config = dict(
    head_dim=64,
    vocab_size=2048,
    norm='rmsnorm',
    norm_place='peri',
    rope_theta=244000.0,
    bias='none',
    parallel_block=False,
    init_std_o=0.00312,
    init_std_up=0.0171,
    init_std_down=0.00312,
    lr_mult_o=3.0,
    lr_head=0.00515,
    warmup_steps=0,
    final_lr_fraction=0.03,
    train_tokens=366100000,
)
Each number is 128 + 32 x the weight over its row's rms, rounded and kept within 0 to 255. Layers, rows and columns count from 0. Numbers have three digits each. The size before them is the row's rms in percent of the matrix's.

# layer 8 MLP down, 320x1280, rms 0.0356, rows 173-319, columns 1120-1199
098:133167134101138144071113148143078152113144162163129114095133119130119072098105149157111113134144104162189061103084145115095187101050091089062113119083177135152074143119107105102100125107180162103068127207164093102153116132144125168105134056
099:095077170165051149166120083121093135188114145115132139150117068091116189125141178087113136179083131089142092151177097139139068132136116033108136169153150108140138112136081086101132161129085141103086116144152139115095136146128149190131115113
099:114100127143149070112107093163154183140150192131233148150109147101140126115087143149074115121134083101112199040124156124137139130139187152106159123144107129121109111145147050092164147146163161124130154122153140095180112180118127147165137104
100:120178129140113138108122085122098200108171126144121108137140060063219096099178137134091112090156144122158117090116087161098124176109171041091146182102125183145152112099153210107141155100118074098121165113090108117122106110111147125182112080
100:088100143081160119127146106089155070167149150084191145088123111141127131097098076114141087162149152114119102096098170127144147135134090169187141055108121211119090114150117101131106156110088132127119116107121113097106166149151126116121084186
100:088109103123146186145144115114150136089122127112191133135042074139085077108139141135152128085133098132177114082174124122108142117135175112138072127133102074155104115083118131127146169105106185202126165159152142129081084108068089020142101117
101:121117138122130082153098157115162162099165113136183107113131151157174148107174090149137109126149118083153108120149092165144171082162118174173137203149141096131099146127141091164108166199102112149129137171163126181104098110133134114168105186
101:163162143112150131144079102124136151133097107105097108095145075116097081135138155155106142145142126196147140192097084096071167171192180111146140134112197085141125112097084120115096168121108122122140162136158185100102099117170129214161101129
098:161109208163044135108161135146090227173140127169162169153069102096208069144140113141139106133119113134146111135127130131093111143168101130162091084138186139132126152102090152151158114157115136182074129116097117131139174135055097162114161135
099:128068188160156134167148100141103089140156079191167159143119141201099136111098110140159156091150145124126135164109142109119187182113129109182114087161111136117156119058102114074116165109140113138148209130188119132059119163175087145101112093
100:098183143127174185163120130113157129165161104100175130125139142171103052142130112117139124139150136132161143114133215147087089073165106130107134117123167141179136167142065130176125152097147121145141176131077106095144172124176149197148160146
102:161147136147137090084102142146199127138123073074173087067176185135117143130130129083140144083087161130165109171103158144168156140113137130151128170134140105131101113103137065098110088101148148091073103090113119182113142120105164030095127146
099:142154161107137085146106152118148177166145166100084182127159137113083133088143117165141176144143180139156154157115096155078116150134143091236146089122106104128123125132136148136103147156083140106122141092141138164150139127157178120166134107
101:171115052124164155098176086192056133139162153124158076115098110167103128091071125151112087110109135080090106149131107184072174153137163076126096169166139096103074163137104055139094164141148150127105114133116079107152153088175089109118115149
100:120164113098073123084170101103123116150123141173093165105158136159130092136097113179187141137102140127143149112165086109134166150148078112104140144063122165104114154144094139113188127148141137078137162107111145081183147158103139129112135130
099:128140137123174088118140147105153140055133133088121108150170078132123098186077142159152066107137152138120124104096111176149122045133182138080134135141084089104132150167114180118154191147137133134119157098117103106154104122118132158083142118
099:154165127080080149140112149097188094136116136055161122135114130170171118156091123089134126141148129094082155200205170199131183077067142080114126136049182205158132116125154073092100073137172128135101134080176141138165102173132137183174110114
100:131117151171157115091120111110071157103104152120097132172157168207119099148137166135130132109143135000144127145126149107142168169133129113064080107130097090129140115127072151162093158166134072130138109183202077134169104145143088121142108149
101:099130084133116165098133126129106173140123083146169100153081108135162100213152081161098118163125154128079125186164137129160115152133099104133139089110114143134089120137159179151129135143189054110175192115126108114151088162175123040124090124
100:107127119152135140146145138141129119170102084103087099094115182146137103089086150120122100086102128174104113124109130199071103131186175115127116090112072204128151135080107116128130133208122090131165118147142148162054132044120118152135182122
102:145114146127099141128140126148091126032129108131136103178054170129104120114103087103119161157098158175142136104127162128133077145087104158105149125082101150130114110085073187142162118125111130122089181133123135142145126166124076076112136170
098:096112074084105103117125161135172129123119116105162112147113135197112122127174085126078182116111116137103122123093083115165088130118148141058107139155133202111161114107169117198106153118122171107149098160105135121103102131134141160094189155
099:131140150149102128139075105161102162127138118093147171117078156147209127127129107094097080117116130132140090130110150101091108076147154138125118158175113143169127131133091144160153143146159143071164106187168067143139132056124105126150084155
101:139184114174170111140184112103065103122075156116109122162101161127116142163140141122150116160084100117111126154104071101097086134061061132126133116122163049126099073081134169115115141209146164210180191135088176143117081112140122080077140115
105:143131129153146096133114132130132175162185187150127137139176071130101118178179132129127133153148115128103141073142131122091077094072110100166131151107112143136099121126080162150156158157154152168122140110106100157161166167112122167146172156
102:182151150085168072145122111109126102118116089131123139140136127085110148116066138131164171153132132099161203133162131087097123123128136126136145177092129180145156167075127148127213099138123151155130123070066197113118077116121146088126148103
101:144165100137045091123126081158163166156109171155134140095191117127195148085176135125084105107149096129170095138135129121133076123154148131141174107143166114146085134192169109138111153109123137110111191140114062101149158140085103133086100065
099:118109180151098156103145128107116127192130156085135158161074110173099120145136149018148145154174101199115123177124115104152143152134114088145088137170149165155148131112189121135144155157154128090099150171198160068139124167140144088095148163
100:109176186120180144143162168148154150067105149144150168122116103140154109124113169152142114144089092130146101170110092121111086077079172108097100133156109124111128127120118150137136140134100160157161078051123065065097135097203102086111125091
101:086139119143096106139136141146115121190171134178112035116099146125121049111093137133151095120156090085130134110134126156104159068163112127106128200148075156117159108149135127169152103171148061122201142117170159103015136165151122095092108134
102:117174077082131118144099137161094149155144127104099125112152200101110088140130151167160126118182127058087130151068052146096132125145092108135101182088130212137172158087127172118117147165119147140085198084138130143167127084113172092150109134
099:166122069071156125198096158122096123113155188130170081091199138123111115168106163091108087135114051140125077171143126107077113182113094099091165171102135087118125129120112168159128096157124151121121123154082089129133163103149158139109158149
097:128179119099111083134183131133133141201145127132140103105112144114137149064130090156178107120157127078122115177161149129095137141103139095092135058063141072087072147109131101097145127146101112116157166176084148069140116056143122156176103112
098:152125105167130099046115118139127151112114144099170121168139103140106132152201136128112134103115135157120179100093066097110126123097141149090178093156127135146172108144158116131159130138150071133155127087126136081121113165142124085139150145
100:150133135030106125182129157127193156143120042060097109139157180135147172127138116126129157123135107101115116133125124173083110163186140072139084108152102104108162144126157082058151131177152194092132060152128153096195142146104130109168145170
098:194141147105130095116166147098101152189156087112063115080125089090138124093211131101135124165153172120141083165180174150110177117138144124105159143104035122143113160064148129130098191143126199131089082100147118160135128199113143097124097112
098:159096111166186171130134131099156185088139161141168094145111128023104060058138140156114099152127165143089157078102136168126145150159095099095115116121133153162142138128122140155130106168123110120130146076124104089168115144168137155158151125
100:161127159142080125146131164094039168139113169176161130071117163157144114141099123043138127135111154133132153146204144086154080129139109106053130153140105110118131104160133103136116086111088126146121151107108108136103145167123189122162129117
098:127135150120251133144137108067121100114108067088098151116168149129181061142150103082138185083172126177160115135128144124119142143114125100116089099127157093136155116098141140148126171083108133172108079135140102160126157160134171116098090134
099:090156108138138089159137120103165159080119172179149107126110144163136141104137110156103099175124162128151140153095149101103078155104153137082110103069167113116110112127149136108099111152112116085140130098118066118104129124105167125113106104
099:121107116100113130152114153127129159079171058148133119068128126181125127162207094193140192124138137129145092097141130156120065090138100107122070098132127096144125109105119168105177141098114117188103147179116113158182114123121135100174142129
099:158107154154118172129130158108116141154094157068027176139175128112102157131120137143154138159087056142161088161070145124127169113121131110130152209150177136177148159194147145123143161192108029158160115106081132139130152117130126115155186108
101:103164114162091109110111118093137085146124166124122173111110096169140137147155124150068142141155149156193148179160085159101099151074090116149154049149103115109096120062079115132149120107132123163114125142167086116154096107104102111211091057
104:091161140131072101201145126087098105117148127193103129117156069098112121105115158115104113131132127112141104176163100107124125153139138136121110173087150155128131130109128086115155164109115159164089138123120094133123102105161077153094132119
101:149155135149170043153151100147192139089120110091072159118135104132179105119108130147173124160143117135186083099167122116127186162124178145085108137154135146116127113162124173149109120159126128094103113183113123123179128066163110163157130079
099:134137142115119125166162162117075087208110067129085126093169126110143161094093124065143147107093127140104099139080137109148135123141108073111137139094137193125176175096103152183164148193177181101145139107065053136107134150159132068086108161
100:127127074140080125029139165087122150136122076150225155091119074141105112128087162149114094123082122194066149118127154135145131128147107123111134138021138107143154122111115069131189086080140063138114187161101187144087128123146145155139111052
098:134147105044204120137169119074153158100158120081164107159127096146112109159147100152161221090127072041099138173132072149177131066119100125089137128055178072113144122149121147132057088149143149097166075124135133085134134125140121164138106150
100:117174139146121100149123121124144138083104116187065160115105102107094150180088184145115089180154111118108105180009200142130166121071113118075150101084140201152172146128159084116165161137158126129162176124127160145138137160163148087121139127
096:086078060105075103112109177093130141117143145136170154128214166156083167148116130103085174110121110114150092136119142086164160088130142128163100117192139110124120175145134217139160134113108162127070103070131061156153152131132106162173161095
101:101147151114148137107170093098069132154130134116161119123113151119139185144033132045123154140151132095156130106158181116078123102135108124134196132105156147159141126133109126090136069112146076121151120084105135171115097099126121118172063145
101:090131123151203182077126131128133120152153144134105097097146112157088129113124107089161116098132145176127101119093192122079132088207105158135126190053146055151163164155166101079122099134111139154093104122085111170099144132183137098112145026
101:094140192106159034060157104166096094184105162151145165112146131145127131092094069124146099171134109141133117094077105122222177106149090129179085115142181117120173133128170146188071120157127131081139188146078149105073098120117128035141142136
100:158110160130049208153140087175139120132131108153107087096215150175156088160100084126153077150128081094111120147158162081164136102058170125087105085152149099128063157146146177077089180128156125121123100189134136115085130117099132163075155070
098:114151098082088093152133151173107122159103114139082125128103206196151146130148130162116146134140132162066124127169122157128154134130120102086105085129141104090133106145198135084139050145139099154115107152162185153085142120113092178086147156
101:153194131110224139048173155173085162126154102157184154091147109102132128135169131196155166103143131072133158115170121070113158140100179117098131134090074089110122133111103108100113170127110053081107136157105086069135096146099168128148126112
099:129133184124110123085102107151130177112180094127154137136062136119165088061109097108114142134126114151109124105120163153126142082073084192125121065055113184144105100071080083152176112088173096201147123141092182080084161168128130116126184112
101:111156107138162129046144126119105105101117137126125128126144066153082145122090120145142110133149105204145096103111104056108146095111070132137114154097167112131142143110064105115116150112111192104140156147072198178109133169140191115136163133
099:135144172093106106121049043137144141110105125151108107116141121132083141148150120146121129119147138147143178180118085061136148158174140174190131164119126105146106121158096074142180178100038183073111140130107099115076118139141167180097162112
100:085093130142088147104123146143140162121068163128112118098122099154115124149108142161088130081115119158169133071129136157167105084102133203167142075113113223103172133076140089143160117131095129156156102111137106112159112119182109171156096105
100:132146101156181121111109096158177068137151191139119103149160119169149111104113104115206097141176094150137138120131100153098183129084118072110118161089123141105067122151124113181104100114167082094157096119093089154059125123108167124170080132
100:103128122134027114093131155146164149130169100030114157130098150152085144122202074126187122111126122162146141167154128136161148150110139081100151119125131101130133109149182131166139099161116131110121091172172153060153145060161104132166136130
101:152093196149129165133147079116071046131122137064103140143116123155127090070129145137088126085115168165134147095138169175119080094168157208132141127164136082099159100156153087085132147144137168109135078081179145101150155157102120115155096135
099:160147105158141114130157167134100139142182094085115102127143120054087125176135078112168177131141077095155101154136146113111152118121119112089117119128122114081137098148095074093144152152150157169113174091158121086102135105113141153083181122
103:116137120097162130139156131104129118124137117113097133126137155216100142149147118169101185100165079172158118087089129165100052115156143154174147155126122119142146147108153178138135154161149129130161105142101057192146114120113104114120110132
101:110129100149053159193073107126176221118122122165149112100133162104069117119130137105107127090184123103130191038169095142126135121126102140134153135103143125105089114150138194186134127179108134131081142114172155144169096132137190141158100104
099:122111150134071102143085139126109096090128127101135161125135131116119131154107166080096094200191124132166139132132182138059121117118130095164150105228150075110098148099168177138189154136169060133129099117144166167174145121165117191187120123
099:093118176106135121154104154123106078174109180162193145128124176081131119059149198118139186105121059185138093150148120099133131097135118145110111204129176115131165111121120063106099092135168092151063081096200082133179136135046141115143147156
100:140158179140088184116128197087133163192152140146168167127119107124159140122095142085114140034090145149134166099118196142119131188092130113128145140096092103115146148125135168107170131072136205177138145118153124090109093104168118104123070080
099:110194144126148150078130119123106169115147136113065063128086135115026123139090092154120106120140184127151155136107127165152137072162107093144106112102124127115151112157166106121106160107105097161136094046123135102117103163118102205159127166
100:141105154151123114094092093165115115123162116089113139108076145143111079144098123122130158136053185151159141100124082083149104122099131147155118193138165154094109145140092071115188132164099154143133138124136153139103182054145131099151100128
101:152145123142179059108118115134119182088169130118164100077123109119203119127145151146120146084114130134089102118112054122116130122098142190145110130140141099114149141154090160119144126162079134187107128058122121158178080118114090129082151144
101:142127091138100208128142146112053086116111094110154112087169169170118146177109110153096103128154084147070162100102165096117143149075109138191151113099085171155132127118134082136226136167126121181094106083131082118145099152107139186090134114
103:133102120088093116170152143117092113131136102126126095106142173131137149115087088123114117080150184184116159082142184170187122066115165087077172161140050079117121105124120140128118101076059123121117129146135075081089143109111113144069101181
099:069124133105150125156148184140080097121118116118115114196086119154145139092123110120084160112138144157130135087124111106127105110151158086164070092097124172125134147161177164105042137124180103175095109141096153123136137110107077155140094153
099:106135081125084139170133177154092115141140126157177111106089103122174083123180159112134100140138170118124152100111135132150148148140160086121130077110104186149086107102067131132084110206098056103134145094052111158180133137196153161164095153
101:110142160115047153126124124075102129141170156074062141113068132147137151101193087051075121150112106077108117113126054157147167083126144130123151115124109056130182081107179153174198134098111095109099110128117181199087125124091127143159170122
100:140116142092223145129050066156188153141107142099125134134155178172069157141141137110132097144126114070106142162100115137157152091200076113107029123090143061135150181161105151104120106142095095094164147144154095099105107123129162098171153125
101:129120127092086139136145125126131187121074080144109147175164154100123110130142173136111146114136042171100138148113164103112077104148164127114141088116128154131119175078137158113121195134137119155119051119089126180086096127108103075142124119
102:123140121116197154126134183080157135174107133129093132060077163119174147085097087121116065118098110067090130119152155124126116140125138084143090138145154133144114132091129106123118165136148158137091132081145087145144098127095133116166178071
101:075120129132190124161070086099155101111123136160082093134086183108191123136122151145102186121113144153109167139157126110123166103191133068177096107133058178132173137118064151130119172140132102095105098090122180151178095147091124173114089097
099:096112141125183113149138021151145097135121148122134168115119125122102168163149120140146127105120137130169113085136144123093131131158170135089122104145152163141151121132196102124122086101110078136093057106134070087149099035108120100110154110
099:149151134123174175142071123095153114145133131093141182170134081126105089135077098069137196141175149159142156076166166117099133166116044139119095145176137081129124154201183155140117135048097104074153180124154140112139102117120138110113076130
100:138121065128166069129130106125098071168100115164145130140123142143118131179071152164117126154127117153118194145108137173102036153226113117104151163135097148124138155150122102079085135133147189111138080148109164105074148134134101090075115148
101:097130133161066129127109100047172142095086123192102127127111085153160125128106121162108158141133070120167132113126152127136109140072101097165133164139181145149145145130137169129092068157147122069077083154164140081196114176172080080105150127
097:178106109111147203144098160118158139143159123138110142122140160071118125112067137157101108136144120112105107126135082037167101095109165158139090123140073068097104136112103116175181090074083155063133190122071124121135130096141165164154145146
100:127111113138199074123151119136118131068113088093150113071155107061175148114141142119132137154155181193152171194152149110160084097131145154132182125111157140095077157107115100109079126091122142158112097148152144155098104144125147117142094156
100:135107167123142172114169106154145049133152084050065138116115140092138110196155155111094156106165115129148068116097075164127122116135140127142109117153210111087081137170113108105106069140066125118060129212171196093097141069125088220167128151
098:152132108145146134124113188115118117081205076158140082127038143095157102142095105159080157141136164129179162220075080128129109181066199167129166074151146147098093147126127096163126121116072144141167085144172144163105136083167108156068175150
099:110153095088188105057092158077154138095145148112112102133118056158169106180234149127182068177079096052130085102128119121093175137143109181133117158140119056105129065146117070130175138172112145120110112184151092050123091144092108188165061087
097:113117180161108109117122126111112191083140064090092122170128129163171171133110146112169179109133117135103181106072106115133157189126108133090104128111115152140169104135151090070127149141116136095159159111109090119122109093142102146159134143
099:120134108113145097145131134157098117143117165142099111129108182110151150163122155083170095155087106181061105130117099128178204122135119140176040113093094160116156109150122000115171116134170144162153122156139155066137145167112140088099122089
097:167188126153090094094152157141141110103098112151079113131144131136168089138122112161162132087159168102121081160133218132147148103084141129181169182119094134176133100119164113120088096130142167157084136118157071134141106151133110121081107132
099:074146114136173104153150184130145081139100102150130197135113114171157105157139171172110152150086132187083095155094118097092102126140117130098056102083145104150111153198165107167182046166093103147091115089122136142182125120126130119125149132
098:133154163087147127124119096152166168154173123083104111088107138140192152051112113113127165137190147143158097099157139153131083132129089132107108086154146144162158140116156118077147106140134155151145088163218063178115145104101147139107097131
100:125162110142046123166098101081137171117142103068104151102114143141121104151119153097099091074100142100165142133048097121149116088122213184052112178143156131109150087171134178193111076121170126181162089095165099127125129184130148198108153140
101:169140167145110149110105120167139122094147126095119157183153156120186141125150153092140101128089137105115104068151113116095101167142117185134142123059137194168108169087151140116087139075200146144090119149124125121149153112115118206175163108
097:148129136128088088130123142172097094172148133141138094132123083095143124150136087096076096104129145172120122161159070144093092110118104067160128130076129185148101101097108140166181097106115091139135173106123184102152151137082148183140052063
099:136120075129083150088087128120080157108109088136092150093115118091151131163119143148105091120140073170128074150158123103103097122122140105115164105106145142123113158169123157118114170133138066119143128125108125084088124141146172178153120158
099:177153218150134142076161139170140151108084169075149144102135144145161137064103104120086136145146107143159138105105133161105148124087099098079146126125151214091109185184219178130141056212169099176136149133130114134174154105138179090154090174
102:128112099150096153163167142114186100150114088099124097130114091094095108128092128098089145122145128097111081111155105110153128136082092163118129113196111161147164116119114124129157069151116140140123120139181117123069109092089113161153155173
099:109119131106151135106150124109237127181110159134097114116144164147099094085084128119125111041140139151081131144169165072104125189146148138144155053148133139110137163144186123094139088180091115162145118089130111159097135157098113113162130165
097:130134135146126082132112096187124110151136142143102132211115125155133141127083143092148150108121168127102127134173215118153139196057149118094105151147128112125140134158082075117158115089123169125165120071087063127144160104134123103138126145
097:144126068140124131128158101167068176150093143085081139129167073146208111145142126138137130135088154140132126100082171119080131105086176179139109155103116116127167138088134144074145154184131144127133175121078090124096096173156143135101116102
100:161166126113123114140175079078182140121122146127177153069141075100064195152099106181110099156183106129149089124082193083175176091080161154065124152114103159145073132162127111122135149132106037081139161156130112141170120152095166133171076104
099:113142123156115097127129128137102175118155023123144128125106135091114088077196165108141122137106078095125159107118133103205135152119135112129146190064162079139167141128140118120114140180170128167139147091153082118118071098137119120147175160
101:130101197115094178150181157147116123079131138087148114139114126174090146149167129178076125102132170115148100166077113145087125130158150117186102103108102096127140142149158106178129086080183165133129116169177114095121130127136045122085143150
102:167177135135173108082205157153101152116154110148195118162085138133171126155146161107071121106111085109150142109115206163131189131086120164103141110105124103129137141135150129132121081106142074054108113197096149080157089100080073197153128078
099:117098154149091109094178150105168123170172157077125144115114168183114168146062120134111129115150151081151104164121124074076136151154119152152157117147175133112145118128107106145162126130110120148097146093139164091117157130130105128184107147
099:177128151099169129155139099148153128158146093136175148106108141144106120129164108120186115150117112101127056161101177142139147137170160190109134086110104107096113170056175165148138144114089118077119093148207128077080113190152085133142147070
100:145095213103174138089142131134138189145151142138141161133136099118102123093145143135131151047094168140197098113114187179165127147131083107107117101146146139156128140111114118164160202138108083131098164096125197111135151126099178099139171177
101:148180186183088181161109108094123163181138114143115140161103137138150110167111135133098156152068150104138127086122102135148159112119113169121140103099113139106094129146113124116108116179113146117133140116084165113100157106120134142150158090
100:123121041136155147153098147083127099134171145110190103036066091110218114141154121147102118153135186151175106125179238118092099098094142107087118095119120148129118122118138107130150123114164090153064171067136118144118111165143110194168127149
102:059134140141206135133132131097176127097100167173136108125149118163162149142136148115077095100122124100086128178129170211105156076134126149177187147126113158160177147138117096120117110134104118111126102176135159076102138127146121171082175089
099:106125135136208151145103065151133120096132123128136112171137098083156161154100156074135125149071149140182149170091175098070133184137140133118200174191190171161163144129098076095161060157137167138158151192117147127150133160139150053081109136
099:144096155149193145144141135078205052162132142136191143088125169130128157124171130137154115142156132168132093091151122143066115115162101156152195093153131138113123162160107096118108070073155134169178103148157090128186127087073094102081126177
098:128124162157128057107125110165054104139140090053063154136138091122161170151065113168120172129139150095123084127113164128167101136159164095079094167103065112136145084122162111188163149161118152087168133045092104118151132133111186060175120091
100:158152084109124160135103104166130090119175137109201121105183131077119117085137149120114098150122101151150088124064147182135094123037103142180113096162142163100170154132116150089115156146128150087174136131066160134148139084097091115101162129
101:112171107105141109081100109124143123131135120094121177148117143110113133101145145115115125085168153148185176126092176176116115126130151163189140132111087159130151131078100123174089161173129199126113136155132121156135143091102137201135157146
100:095175131125092082105155121101133119156111130136154163169174142099044209134142117098115115163155147066105154131166177097137063112099104094137147136101100175169159136139097074113131168098111096113063116101104185065186117125150141108128108175
098:108097158145169128207141075155074082082134113173114176123129152062092142120069132161141125134137160175090114131129135172147170169182119140127116130154150154115110118125148119096076180083172070200121117131155152193093100114145057172175105123
103:092132133131064151090123131078063146156153106112104137113123134154158149126142098087092127051070170145141159151088124131092111146183120143074096134145105189146095098084131151205125137108148135177107098109098161172124112112139141084116132133
100:115120081116085123157147118126092219083117120098158111136085132046048142163043134133126119071154178130114085148071122131117130255130072129154124167095073184150117138167150159130137174161127126131180154089105194150125107120144116176098125144
103:164128136141140111117112125098059157103073182137111144137098203144137154143079140162102085179087138164086120164131183111115124113126166080150115136105142142149156138127140081086132071152191199102099101184137163078143109139105176125112088125
100:146115075136183115061108126113172134146101161191146124093088127142155139134170123125091140098152134093188173168099134150100101159090134077143137124120125087120088134116109159115138163148127094124122171177128136154168109084119145134159123144
101:151106131117119087146127163072157134121046124081115149153147090111121101140179142070084094172159129146149113142114146139220100148159135128073166135169145112136136144090096163072099176128146161153081070039135115133112133112106124145113141112
098:176138145105143144113162179074119129125126110176193141118116131113119140103066138088178132175138156152165102095131127095156120139149062134106127119126139150166096106138162111115122114113153150134118110132140088158103130114115131100116146154
100:137121113148127117196082104111086117142137122148199104084126123138104163138133141205066159105142105079142222191102167088124121137089150058062167123154116104129147144129092130151120139071131168137166089127133132177142123098138171102121120077
097:106163146107136168100091166051118103151149195190132121137130089122089113161159126101162154207147133164105189140174185122127114143142180214090156171132120116160113112163097141082135109138159103083152102122135140168123154090150106152091195073
099:136150140085228092089094217103137154154090087097210140111116122154155108084099133131107180145110113141206125076071110086095084076118102164107127112086123115164195154071121096122122129141122160152156072116147110114140138156112070111112175179
100:144197034133136086084148180137097163082119101146166083107124107132120106077114162087090124093131079157220149130137108125149063146138115071083176144128151141109178112139099114135127140137124147122190122234106149125118128118112122125051189085
099:118112113130113138121082115122116100162138146108112136173188109061112115163072155107148144159163124123118180134159176149109107136139200148088117127108176140125175121166113118123160171134121121114143121091188131129129145159147130072151127127
102:095149149103154122053142123137172138200143106093166107131182176143157079108173166129103139126141131142120124127126123126123099239194104156102101138168063100140108139185048151147153072070116184138127131175081208123113112139140099109152158103
102:101100104121073106108132090135134186064135061087115106088111080051043067165130128145108085101135109175128135092153136129118135140150110144095103093077082134100136109117125049138078075179125113115147158135083098097114136072098127124124109088
100:148157098155111110121153123144142090122077121171140131083132094112078129085078148116095117132144168131152113082131127123148127141136119043139115161134131125147181151139122142172187194139149119134112163154125118108083081079059125113111134097
098:158107103119156065094120093090060093090100109148136084135160116115104109122146077161120164142095143207153114124177125160098096134122105126128123185164108051130089132102176139123140114172139129106143114133132143189139108173120183146100139178
097:125123094094177124129120106158109082118113097116122147114192096156127119074131189087075162135179115110120156172120146145139178124163096114144126092140129177130109123140140053143151189128117122183107094147155093129081147123190114124173089123
101:088159136096154115104043086180154209136133113068076106125168147081157093107112136072090164165126084151114048098112198082123116182117134086113140086105170104162057140162133131147095054152159195142137100132165116170109136164095177143123133141
101:102135199151186081162149125167159117087116163153128130115157094117164130144115113139125108100143106142086111141073101141100085123113144154164156110150138082156128178091124099123089112089094197075167077111100178109135110146138116116201118133
099:150125122148087120183209109173142150076146138128136186107133139127114110141118153178110101128124089101116147096136094136154067125172115170100143124100075123112090114190151126138112146124108069107112070146091105146107132136102106080153128113
098:130070141170088160135089158131094120124145147122073129108079100119145121061120157129140134139119131190110096120130104079172077133117136123129098140108133097128114100139172163079156142116142158180164134127121094154127119173117167155109091104
101:133101134098142162143051070116174159181123135138136145128117103112161176150139119092126164157124137156122129098073089168136124106133089076134136191177140196141173123143095143117114172124104108148162143158132168154145165101084132129124086126
102:093092130126052094096133148098179166136113151114153123125121156169112149124155127116071118151137163071110145090147151165164157125070139181150102143163118203138142110146096106148092135123140123136140082111119136145104125132130150154165143137
102:126124080146132155189118150127194172118131120148118085132102208179107067165188115103187165084127106115113127121093114135113153131130089042096089120118087032084125110110171164145138114116141161115107150074112171066122099097123103183163128131
103:133142126139153154177069136137158199110127117130126129090096114222051133126158121094098146137117115097132106134152144166147145154114151095106104109168128092084158113169083068085140100125176105094127101111100140115061141124105153094091156068
099:147106134139178071111134126193174152111173062180145125107136148144147137159138184135185101106127144162170103226132103129105101092102128111100127104098208080143154122100137123135173132140113135195089089145102120131127166103161098197126176122
100:125109106158129107156149140191141074150134133117066186116169101109195104170096162140140122135169100063094103165096104143143113085173152118198117128133159119155126104059128146140090137057124106133091178154122097173117147153147105130112144070